config = dict(
    head_dim=32,
    hidden_act='swiglu',
    norm='rmsnorm',
    positions='rope',
    attn_scale=0.177,
    extras=['capped logits'],
    init='normal',
    init_std_o=0.0,
    max_grad_norm=1.0,
    decay_fraction=0.562,
    decay_shape='sqrt',
    dataset='wikipedia_en',
)
Each number is 200 + 30 x the weight over the matrix's rms, rounded and kept within 0 to 999. Layers, rows and columns count from 0.

# layer 10 MLP down, 64x128, rms 0.232, rows 0-63, columns 64-127
188,220,212,206,200,247,185,210,230,190,200,221,182,198,149,206,217,185,221,174,265,229,227,184,238,194,212,251,222,163,180,234,242,182,200,239,194,212,156,213,173,190,197,148,218,188,230,218,235,181,197,198,199,188,207,212,204,178,201,181,191,259,127,193
189,220,182,231,190,228,142,211,262,241,162,244,150,177,206,246,180,173,147,195,170,161,187,141,207,178,221,251,167,183,225,221,204,164,253,199,259,195,210,219,183,156,226,244,169,201,208,213,191,197,203,205,230,94,262,151,187,142,172,183,150,192,180,179
191,269,183,184,241,215,91,182,224,193,190,202,187,265,174,221,241,188,178,231,210,211,226,285,191,165,235,220,191,211,184,216,205,220,223,256,260,184,161,184,173,252,193,160,249,203,204,306,252,209,212,155,177,166,151,244,193,213,175,203,224,208,187,223
222,233,198,212,181,208,223,166,192,232,226,208,220,219,162,233,211,210,221,243,211,194,225,202,229,173,244,163,194,186,215,220,181,185,158,184,183,228,179,175,178,207,174,198,194,210,184,189,194,182,223,175,183,223,249,179,225,230,257,187,222,178,192,194
159,260,203,213,198,205,210,202,170,132,202,168,209,198,203,151,187,193,183,193,181,174,224,203,183,238,175,204,158,176,171,217,209,189,212,265,251,199,233,188,144,213,199,153,201,195,157,227,173,166,191,210,177,202,221,206,215,198,214,226,200,242,240,217
209,204,186,170,253,243,194,216,186,219,245,170,225,199,201,178,185,236,183,192,215,164,225,229,186,230,222,215,195,238,246,235,236,162,166,166,176,206,196,170,146,173,218,265,186,184,152,235,205,224,275,235,252,178,276,167,245,144,144,211,239,174,209,220
217,156,229,187,188,165,250,234,211,186,195,146,193,184,194,200,184,195,210,189,231,170,234,179,209,229,171,162,179,208,184,191,199,182,231,181,203,198,215,181,242,242,198,200,183,179,193,222,178,218,174,198,172,181,222,160,239,217,255,224,207,199,225,225
211,177,178,181,225,198,170,239,200,212,170,192,248,199,219,173,215,199,220,192,189,184,172,174,192,201,228,197,206,183,193,201,235,304,236,159,246,128,187,209,197,206,179,152,214,201,202,229,233,203,220,219,202,186,193,153,200,185,203,235,228,196,197,206
259,154,225,202,248,223,148,259,217,155,238,236,172,167,222,252,208,193,217,133,172,186,204,209,198,209,243,209,169,153,144,172,193,179,165,166,200,174,223,231,235,208,289,251,200,223,224,245,252,232,165,181,224,209,242,227,184,160,211,187,132,201,200,169
141,191,177,219,209,168,153,159,219,152,193,218,208,172,187,180,218,172,210,183,187,204,257,240,201,203,252,235,183,233,229,210,191,199,192,189,208,256,146,237,239,208,185,159,187,202,211,218,162,217,237,191,205,172,213,205,201,220,194,181,267,182,192,224
182,174,172,202,206,176,191,170,233,181,201,191,199,225,223,213,181,166,273,253,206,198,200,160,233,176,215,262,148,204,195,189,173,200,226,185,205,209,203,195,209,212,183,228,223,213,206,158,170,194,203,194,242,197,183,182,194,218,279,173,182,190,218,93
93,210,212,182,216,198,154,173,237,206,253,175,190,261,202,192,150,173,207,205,161,142,223,165,186,210,215,260,198,216,228,172,223,210,242,229,239,224,143,209,259,200,195,224,215,130,137,195,153,165,211,213,260,194,164,207,223,183,255,217,196,186,204,150
237,166,199,196,233,192,205,216,184,268,163,215,202,251,156,176,230,143,185,222,197,231,178,159,238,174,242,187,262,182,211,217,174,250,229,131,252,190,248,228,222,221,154,214,209,252,263,238,231,251,220,152,178,249,212,224,164,220,172,174,242,162,140,208
213,204,179,208,208,245,183,244,210,194,230,226,213,185,175,130,220,198,203,189,231,185,195,250,198,154,228,218,162,178,170,245,185,185,156,207,128,178,195,197,185,207,220,237,208,229,232,192,181,223,223,143,207,226,211,194,180,184,213,192,136,162,197,153
238,215,217,167,213,229,181,198,206,191,256,212,217,230,217,201,205,162,260,240,196,233,181,240,188,143,187,183,199,165,208,235,237,189,178,186,197,152,205,183,160,203,202,234,244,193,196,214,169,209,174,209,165,241,207,200,212,256,206,220,221,206,197,190
184,235,195,150,203,246,182,221,233,181,291,231,170,257,188,225,236,255,161,234,174,218,225,186,222,179,163,157,211,209,229,279,205,128,158,216,172,189,209,190,222,185,251,222,164,179,238,215,246,163,186,153,170,198,249,195,217,212,193,184,155,206,156,214
221,199,189,176,162,273,163,200,227,199,188,192,228,130,212,256,188,190,206,214,215,187,213,213,190,197,236,218,216,151,192,237,227,237,168,168,244,176,161,220,186,158,200,162,241,175,216,268,211,200,222,193,152,198,230,212,220,211,222,243,200,168,109,193
232,259,202,291,102,206,200,283,127,217,148,225,209,158,170,189,118,180,171,210,215,184,217,205,233,245,177,207,167,233,198,150,158,191,274,188,184,204,205,142,179,253,174,160,193,200,164,181,138,188,255,233,155,188,148,184,158,268,203,226,254,199,222,189
207,205,199,238,170,215,183,213,210,186,185,200,223,163,218,143,170,177,172,220,191,198,198,230,185,184,154,230,209,203,200,211,240,210,222,205,195,199,171,176,175,183,182,169,169,195,184,170,137,156,193,205,167,137,170,188,183,137,163,255,268,210,229,262
221,171,170,178,177,205,202,211,170,229,165,193,192,230,283,288,202,263,227,176,186,226,201,229,239,211,188,157,281,173,204,194,169,246,179,175,175,120,196,183,209,162,180,154,191,213,215,188,222,220,249,234,199,303,178,241,195,200,244,176,247,169,196,243
195,225,210,251,175,168,178,217,171,179,173,166,186,164,175,185,156,158,230,151,200,216,179,249,213,219,191,253,187,183,230,177,186,272,226,190,231,224,186,127,178,192,161,174,217,163,204,149,155,167,175,166,199,176,213,143,207,181,191,179,201,150,290,137
206,179,143,171,214,203,198,209,189,233,190,224,185,193,191,175,218,206,191,174,242,216,193,182,268,185,174,174,219,163,208,189,217,201,204,206,164,197,186,190,175,208,148,252,197,205,227,201,192,224,185,164,200,216,180,117,199,184,216,175,186,166,215,161
197,210,234,211,219,159,169,179,271,174,196,212,187,207,241,175,225,200,186,232,226,206,201,215,182,192,204,230,205,198,198,187,198,205,172,229,204,208,204,201,179,250,214,223,172,239,201,199,199,182,182,174,223,189,232,186,203,203,188,222,229,211,159,210
207,186,258,169,161,204,216,179,198,239,202,215,172,207,210,244,231,191,166,191,169,204,198,219,196,272,176,171,245,177,192,208,217,205,163,189,186,154,171,217,178,255,247,185,172,192,231,200,216,221,270,185,205,214,242,259,195,235,209,192,177,206,152,182
206,201,191,259,218,223,190,209,211,237,253,212,183,213,165,188,173,156,209,228,194,200,189,210,217,164,199,221,147,200,195,157,211,199,240,204,206,162,220,187,222,186,213,160,162,188,187,186,205,213,180,194,151,140,198,219,236,151,237,196,184,246,199,205
209,195,190,199,178,163,202,200,227,204,223,206,155,235,179,187,216,194,199,191,170,235,154,210,173,195,175,174,174,223,173,200,287,220,198,162,170,144,205,167,218,168,243,154,213,183,161,199,171,197,238,201,193,187,176,153,218,259,180,186,198,175,221,202
189,228,162,196,245,229,263,205,174,213,176,191,249,183,226,238,208,166,192,202,202,166,189,196,165,285,236,233,179,210,223,193,176,210,216,188,160,212,222,199,216,182,187,254,201,244,231,187,186,225,234,198,209,160,230,181,184,224,161,207,137,208,198,172
266,168,204,202,188,181,144,204,193,198,185,178,187,213,202,188,182,259,206,198,182,217,180,219,205,199,178,222,193,166,156,179,217,188,262,176,216,215,229,143,216,239,169,164,199,234,142,159,208,171,189,195,232,147,194,135,206,203,212,184,205,198,265,201
191,204,208,241,155,222,243,175,170,203,163,186,231,168,203,224,131,222,197,128,202,159,216,208,198,216,201,188,175,188,235,204,182,225,162,237,223,185,165,197,145,175,234,142,199,125,189,223,146,219,219,154,163,186,185,167,230,199,251,244,200,261,179,214
243,213,213,222,171,186,229,224,167,136,191,212,267,214,245,236,231,227,247,226,192,230,215,202,228,263,260,211,233,196,131,212,214,250,165,211,261,205,236,263,176,167,237,142,126,221,258,236,248,166,223,196,171,237,173,264,161,182,168,179,210,194,98,193
213,263,200,252,227,247,191,196,224,194,164,182,221,126,156,197,185,166,173,204,198,193,174,205,152,179,200,219,176,178,162,231,220,191,170,183,207,184,168,204,176,162,215,221,211,176,174,166,162,184,217,195,191,192,198,186,216,146,212,216,226,186,217,182
205,224,242,206,187,163,194,174,225,230,95,212,222,214,162,208,214,214,175,241,184,217,206,148,205,226,192,126,216,174,193,207,209,206,210,180,196,190,216,163,126,128,215,170,180,196,159,198,180,165,171,201,181,246,250,176,206,219,144,186,179,235,189,204
177,210,233,179,154,215,219,248,155,216,177,185,201,190,244,167,215,212,227,189,186,186,202,202,189,222,179,252,193,178,143,178,226,224,260,210,167,226,201,206,192,240,167,165,205,164,194,211,194,193,179,247,204,191,154,237,202,198,214,194,197,225,228,181
184,244,170,201,229,173,196,247,179,228,175,221,210,182,239,182,214,222,193,210,244,177,186,216,233,199,215,226,191,167,203,218,173,216,206,164,193,184,200,252,195,228,205,201,148,219,171,252,248,251,256,215,204,153,187,211,212,206,195,243,198,184,165,194
207,221,229,202,209,172,206,203,207,161,155,216,251,227,191,208,221,212,132,209,201,227,214,167,213,201,212,212,230,194,176,194,228,192,173,223,220,217,199,191,160,211,158,197,214,227,211,224,180,201,198,187,163,188,195,166,181,188,151,220,193,193,179,189
214,195,186,204,236,182,203,251,209,217,201,186,234,235,243,229,226,231,209,139,247,228,195,200,190,181,205,172,257,191,188,235,240,226,190,183,173,227,192,233,193,168,173,187,191,200,197,156,171,187,178,249,218,239,217,198,191,191,223,211,224,224,193,214
221,192,198,195,216,163,204,139,183,204,227,149,210,230,156,187,167,222,157,205,154,170,194,219,166,203,173,192,260,181,191,182,261,180,190,227,223,205,199,149,209,208,205,199,190,168,176,191,132,208,186,252,226,210,161,235,261,224,163,218,204,207,242,186
196,188,214,187,176,198,190,193,187,191,166,184,171,157,179,214,182,137,195,217,196,144,220,229,161,222,169,246,214,239,216,205,236,205,210,226,251,207,165,219,192,148,185,130,210,141,168,178,181,183,223,170,233,183,173,169,258,215,180,210,198,174,204,236
226,178,248,169,150,207,166,204,234,176,135,221,264,193,145,281,219,198,201,217,234,203,203,190,232,238,211,170,183,173,212,235,216,245,227,195,171,219,232,181,244,179,236,186,225,200,246,217,233,259,252,221,175,162,249,246,184,162,179,112,204,130,147,225
191,193,271,212,195,181,184,186,167,185,220,181,199,243,222,207,189,216,229,242,127,219,228,246,186,228,190,199,236,209,160,190,181,204,154,222,217,211,266,186,160,260,192,211,219,213,190,209,188,205,195,170,218,245,175,231,191,235,196,208,235,205,206,180
213,173,217,191,210,250,201,175,194,186,230,207,185,251,174,167,181,172,255,180,165,166,201,198,213,200,220,212,226,244,214,172,249,183,209,147,271,179,244,231,221,164,208,192,221,218,202,187,184,232,175,200,219,178,165,165,188,166,173,187,157,140,225,170
183,227,198,182,196,222,238,154,214,123,177,211,163,180,179,242,187,184,177,201,219,227,209,195,184,203,207,214,169,247,211,205,197,212,190,193,160,246,185,198,230,211,206,183,198,245,180,193,205,168,165,188,164,171,180,252,178,226,146,211,226,161,201,188
225,198,161,195,203,242,216,206,148,246,169,192,181,197,196,189,179,168,117,193,227,202,248,158,206,199,204,214,184,206,206,232,204,246,231,147,217,233,182,147,194,235,181,219,168,194,162,162,217,169,198,203,195,226,199,203,210,191,237,230,184,214,231,204
177,248,202,241,195,152,146,225,234,246,179,211,244,251,181,180,197,192,225,207,227,165,262,234,245,205,240,162,225,165,213,166,259,227,193,219,229,253,184,208,196,198,208,241,165,231,213,248,208,196,220,226,199,231,203,228,187,239,163,176,166,192,175,169
184,170,178,258,197,215,221,171,165,228,158,220,224,265,198,221,208,193,178,186,226,206,229,181,226,177,250,138,206,206,220,183,235,164,180,190,246,207,129,184,198,236,179,195,190,208,221,226,197,254,194,196,139,184,198,174,159,160,192,183,191,161,183,264
220,197,186,209,238,183,229,216,170,189,169,175,227,211,204,246,221,169,178,177,189,167,193,225,164,203,158,198,225,188,190,155,145,199,164,191,247,219,193,210,219,233,173,213,202,211,181,203,221,195,191,204,237,212,242,210,206,167,123,232,177,209,210,185
223,199,207,228,210,237,198,214,205,168,269,196,235,215,176,189,231,198,226,212,199,151,222,248,199,176,244,238,166,186,191,189,189,179,231,195,243,199,179,206,189,266,241,204,234,188,221,231,201,226,195,191,192,172,202,152,219,157,210,205,178,229,187,195
165,243,211,230,165,194,175,265,256,208,187,193,191,257,234,181,168,193,187,233,244,195,253,141,204,214,181,224,258,189,203,167,244,216,265,240,233,203,223,216,206,244,180,204,195,162,156,183,222,171,154,256,249,142,185,264,229,166,176,178,233,149,200,190
188,188,199,200,200,186,190,232,186,176,266,228,228,231,238,168,257,181,192,185,234,252,207,164,252,201,202,166,181,113,166,198,237,220,195,199,210,158,204,266,229,179,267,215,249,244,265,239,193,261,192,190,161,227,154,224,192,257,147,146,209,185,129,217
184,231,159,160,172,180,200,201,143,200,138,217,220,214,234,179,187,230,218,222,211,195,204,184,202,201,203,205,224,268,216,163,228,189,247,224,198,220,234,196,188,234,161,150,214,221,202,157,187,155,154,189,209,226,190,213,199,179,222,215,209,185,225,232
224,168,194,194,193,243,215,186,162,227,185,204,239,160,163,210,218,208,218,249,166,177,221,242,206,193,215,161,209,218,208,189,189,133,187,162,193,209,142,222,263,215,167,217,190,215,216,194,236,255,208,228,184,194,188,227,210,225,209,212,207,189,190,214
195,182,194,223,159,166,190,193,197,199,229,161,203,219,140,177,177,195,182,225,177,154,232,214,206,222,206,195,233,217,237,237,177,219,256,215,164,203,211,202,195,245,194,182,189,191,184,235,173,206,188,194,216,228,198,215,205,197,236,220,243,128,220,218
193,224,226,219,148,192,221,178,222,207,219,181,199,205,180,209,195,202,212,173,218,188,156,204,156,137,172,173,238,185,228,228,239,202,219,242,185,127,246,133,161,191,217,178,190,186,137,159,169,198,198,234,227,197,169,155,217,148,164,248,218,220,226,245
196,217,216,160,255,186,173,133,173,160,230,202,194,225,193,170,206,219,173,206,178,150,243,216,184,224,181,212,174,214,232,231,201,216,146,194,192,186,226,239,206,183,213,266,282,234,178,230,223,170,161,190,178,180,215,155,149,168,159,233,208,208,217,225
185,221,250,259,183,167,187,214,212,200,234,214,198,158,211,234,188,204,160,179,201,274,157,245,218,199,174,176,183,220,142,188,208,254,221,175,173,190,213,181,224,195,211,177,256,185,184,184,176,185,170,219,189,172,189,237,168,205,215,201,204,178,185,209
210,238,203,236,190,250,229,145,207,216,166,198,210,191,216,211,199,187,267,182,236,202,212,126,231,122,249,220,205,145,241,222,216,174,192,206,212,211,212,218,169,162,213,209,173,224,231,242,207,174,205,241,169,246,211,243,237,219,229,144,153,190,200,184
188,168,169,171,168,231,197,147,214,202,242,166,207,238,163,222,146,190,220,183,200,192,230,206,187,178,174,213,189,243,244,238,162,204,212,238,256,218,229,202,191,212,222,180,150,166,179,193,191,205,215,244,173,212,161,280,231,229,218,247,239,191,231,243
190,246,181,231,182,195,207,235,243,182,207,194,220,202,181,214,210,172,173,187,144,219,192,183,202,192,271,180,215,212,180,200,244,158,201,177,208,194,227,214,174,124,211,178,174,206,196,215,205,202,202,218,202,231,199,231,220,187,167,193,212,198,204,205
227,194,180,183,214,220,225,172,149,147,187,187,173,203,234,148,211,221,196,191,179,201,217,152,235,185,208,211,195,236,221,186,209,200,188,190,196,225,194,191,202,190,185,167,197,189,157,137,176,165,180,196,198,178,199,165,180,154,166,200,229,202,277,226
178,205,243,204,195,224,153,216,154,252,148,217,230,238,188,219,173,234,170,186,212,169,177,153,206,207,213,184,221,169,170,172,215,157,220,179,239,218,191,169,216,173,190,165,189,175,195,173,185,207,201,231,219,174,208,215,248,205,193,222,184,204,175,210
192,197,153,263,186,187,214,237,190,155,157,147,160,190,195,203,181,154,208,192,251,152,239,184,192,189,212,210,111,205,183,164,199,220,178,230,179,220,162,186,175,190,212,201,219,191,146,188,238,224,185,200,190,203,197,236,217,245,200,227,194,203,241,254
208,236,194,220,167,176,201,230,178,221,189,155,215,194,175,173,142,140,228,193,210,179,224,207,166,197,191,152,210,216,221,191,240,241,266,219,169,207,131,230,201,169,215,180,187,171,146,179,170,180,177,237,220,226,207,222,216,215,179,210,233,195,219,185
227,217,186,222,159,207,243,201,170,222,218,183,166,183,221,204,120,229,186,98,183,184,215,202,201,250,130,184,236,206,236,222,178,205,194,235,174,193,229,161,185,171,180,223,200,144,148,113,138,181,182,250,227,192,233,202,236,123,188,214,179,227,293,225
156,214,251,196,223,160,204,242,179,170,241,208,187,220,208,187,226,265,235,180,206,223,191,240,247,205,222,193,200,156,196,166,196,202,183,231,173,252,189,234,195,239,224,224,205,216,230,198,188,254,195,148,185,269,218,207,182,143,240,190,190,175,204,227